From a checkpoint of a small transformer trained on Wikipedia: normalized queries and keys, 861M tokens.
Each number is 200 + 40 x the weight over the matrix's rms, rounded and kept within 0 to 999. Layers, rows and columns count from 0.

# layer 7 MLP down (transposed), 832x320, rms 0.0308, rows 775-782, columns 64-127
263,150,209,276,223,231,175,292,299,214,247,209,216,154,263,168,155,225,236,168,279,236,172,212,217,171,198,143,108,81,191,207,170,131,214,207,164,270,244,220,154,148,160,179,215,142,245,159,268,155,251,172,146,249,225,200,153,255,206,221,175,201,161,216
182,208,144,205,226,246,119,139,243,256,198,236,224,240,236,207,225,198,266,114,168,191,200,154,203,198,164,299,256,135,187,178,242,207,255,176,199,167,233,162,190,164,153,224,232,154,244,160,175,196,259,192,168,249,173,148,254,198,155,180,197,169,249,238
147,88,202,300,158,231,177,157,199,225,169,176,204,225,212,175,229,198,121,149,179,154,193,178,164,164,216,125,139,190,169,202,233,177,149,236,243,166,153,150,200,241,179,262,215,219,190,146,114,218,187,216,234,202,321,168,156,168,144,196,263,126,206,225
175,181,202,242,239,207,207,206,253,255,241,311,181,197,261,230,155,156,228,232,243,263,182,217,189,193,196,173,251,241,201,208,200,191,152,199,192,182,130,187,237,171,223,176,143,278,195,173,191,138,191,213,204,173,173,129,195,201,218,252,216,248,180,226
173,276,262,162,221,281,244,263,159,296,255,187,239,97,217,221,185,271,199,170,221,217,243,241,285,169,187,166,182,215,214,174,229,253,173,141,238,260,222,163,191,185,158,194,97,171,202,178,126,187,231,137,199,237,298,125,277,232,240,144,200,282,167,160
279,175,174,260,226,217,151,185,148,226,192,128,190,181,221,170,232,179,244,176,234,136,117,251,216,230,162,250,201,263,231,204,203,188,168,233,159,263,231,223,241,236,195,136,247,137,303,187,159,215,186,183,247,225,197,229,232,219,216,206,197,221,203,219
198,227,150,171,183,233,204,136,231,166,213,153,156,201,231,260,167,165,277,216,232,243,184,161,222,199,236,79,255,173,208,190,313,166,224,236,146,229,165,179,121,247,121,249,221,212,173,223,208,119,233,163,174,141,219,153,255,99,225,189,258,177,102,271
243,259,178,291,174,157,296,175,163,234,174,168,299,219,165,127,178,310,274,172,217,232,229,162,317,211,216,198,256,165,157,223,193,173,178,222,167,114,209,226,138,157,274,160,156,159,194,196,159,149,154,255,199,177,174,260,143,220,236,259,196,251,125,286
# layer 7 MLP gate, 832x320, rms 0.0468, rows 776-782, columns 64-127
111,182,189,241,227,101,222,262,167,161,195,277,231,277,170,164,161,262,154,245,218,184,244,145,232,195,158,186,194,213,206,217,208,203,205,157,105,223,152,191,247,208,191,184,220,167,120,229,233,194,221,178,208,202,195,182,202,201,144,271,174,217,206,205
194,185,242,129,263,175,173,176,160,213,221,255,177,173,189,256,120,244,198,196,244,275,248,210,183,313,190,212,250,185,161,154,143,171,228,267,244,238,196,229,235,193,241,235,300,181,201,249,212,234,163,201,161,185,180,223,126,188,175,173,246,167,190,181
232,143,172,156,277,160,213,174,215,167,227,179,233,226,162,231,222,270,223,151,222,186,211,250,294,164,172,197,259,202,193,238,202,202,210,177,212,210,156,247,196,212,204,243,231,244,211,158,181,186,166,162,244,217,227,182,228,254,152,197,223,182,192,156
184,252,236,184,162,194,123,188,143,226,193,266,197,132,194,242,188,266,216,183,207,181,270,182,235,216,145,198,265,245,208,219,203,225,209,240,181,175,189,159,163,221,280,181,171,157,219,187,202,175,230,230,156,128,173,175,254,217,205,178,237,148,188,290
177,211,153,181,193,311,146,223,204,149,201,193,219,187,148,187,178,185,210,189,224,191,153,183,233,171,233,157,227,235,198,274,161,219,215,216,221,234,183,164,214,247,195,178,162,174,231,181,195,150,175,180,199,204,224,163,196,240,282,157,213,263,241,197
224,190,176,155,173,144,249,165,199,145,201,181,175,253,128,98,261,138,173,224,194,160,273,219,268,186,99,120,272,258,223,224,248,179,63,232,201,172,261,201,173,250,201,209,264,193,182,235,261,243,184,215,228,255,148,211,175,159,133,213,210,174,222,164
161,209,277,171,261,154,209,206,152,179,118,184,162,247,224,194,237,180,197,291,193,250,186,118,205,256,197,166,162,159,236,192,199,242,181,199,193,208,124,195,194,204,232,209,266,129,199,206,143,216,183,160,199,170,207,244,238,247,208,216,209,221,270,245
# layer 7 MLP up, 832x320, rms 0.0445, rows 776-782, columns 64-127
117,210,115,259,209,182,243,229,169,147,244,274,191,254,140,161,142,223,165,225,128,194,294,209,189,213,167,176,194,153,200,288,186,189,185,178,234,133,247,176,208,112,208,245,241,199,173,180,162,179,224,163,223,247,171,205,247,135,106,158,166,167,143,195
194,164,184,188,167,254,130,227,239,201,267,215,115,224,193,219,206,211,262,231,159,173,177,203,236,197,214,164,237,217,220,190,234,199,219,281,264,176,306,110,202,141,97,128,82,180,212,210,188,191,167,151,220,199,239,239,190,236,193,232,195,294,153,231
151,192,208,179,245,199,199,225,216,176,179,215,199,234,213,135,222,185,148,205,159,190,183,212,186,177,251,248,193,218,177,158,160,301,237,270,142,105,195,203,197,196,169,233,245,181,131,174,211,224,219,176,180,139,190,205,219,224,158,189,142,145,187,186
161,182,261,219,252,273,220,202,145,152,186,265,121,170,211,194,236,210,190,172,197,206,237,121,170,200,197,180,154,257,122,144,200,154,237,234,177,158,254,205,166,132,177,238,244,201,270,169,216,226,178,175,242,229,185,246,243,153,141,50,210,194,223,217
184,269,219,182,134,217,174,188,248,171,191,222,195,203,205,251,226,132,169,162,220,223,261,152,227,266,202,191,194,211,257,175,173,264,226,220,136,165,264,136,204,195,236,226,229,266,163,176,202,157,195,190,202,154,208,214,210,239,198,198,212,227,249,186
243,109,156,170,225,181,188,256,120,157,218,226,241,217,195,266,162,225,191,189,101,268,178,211,201,100,150,176,187,203,184,239,194,172,195,248,201,239,222,181,161,172,175,245,203,228,151,246,256,176,278,219,216,228,208,159,170,207,137,143,282,190,212,149
148,225,213,206,223,231,193,168,163,216,183,278,269,216,157,220,282,262,184,189,232,194,258,137,211,222,182,235,147,187,219,235,206,218,89,303,170,195,144,167,222,112,253,226,205,210,269,225,182,171,250,199,105,160,201,232,246,198,188,248,230,219,187,230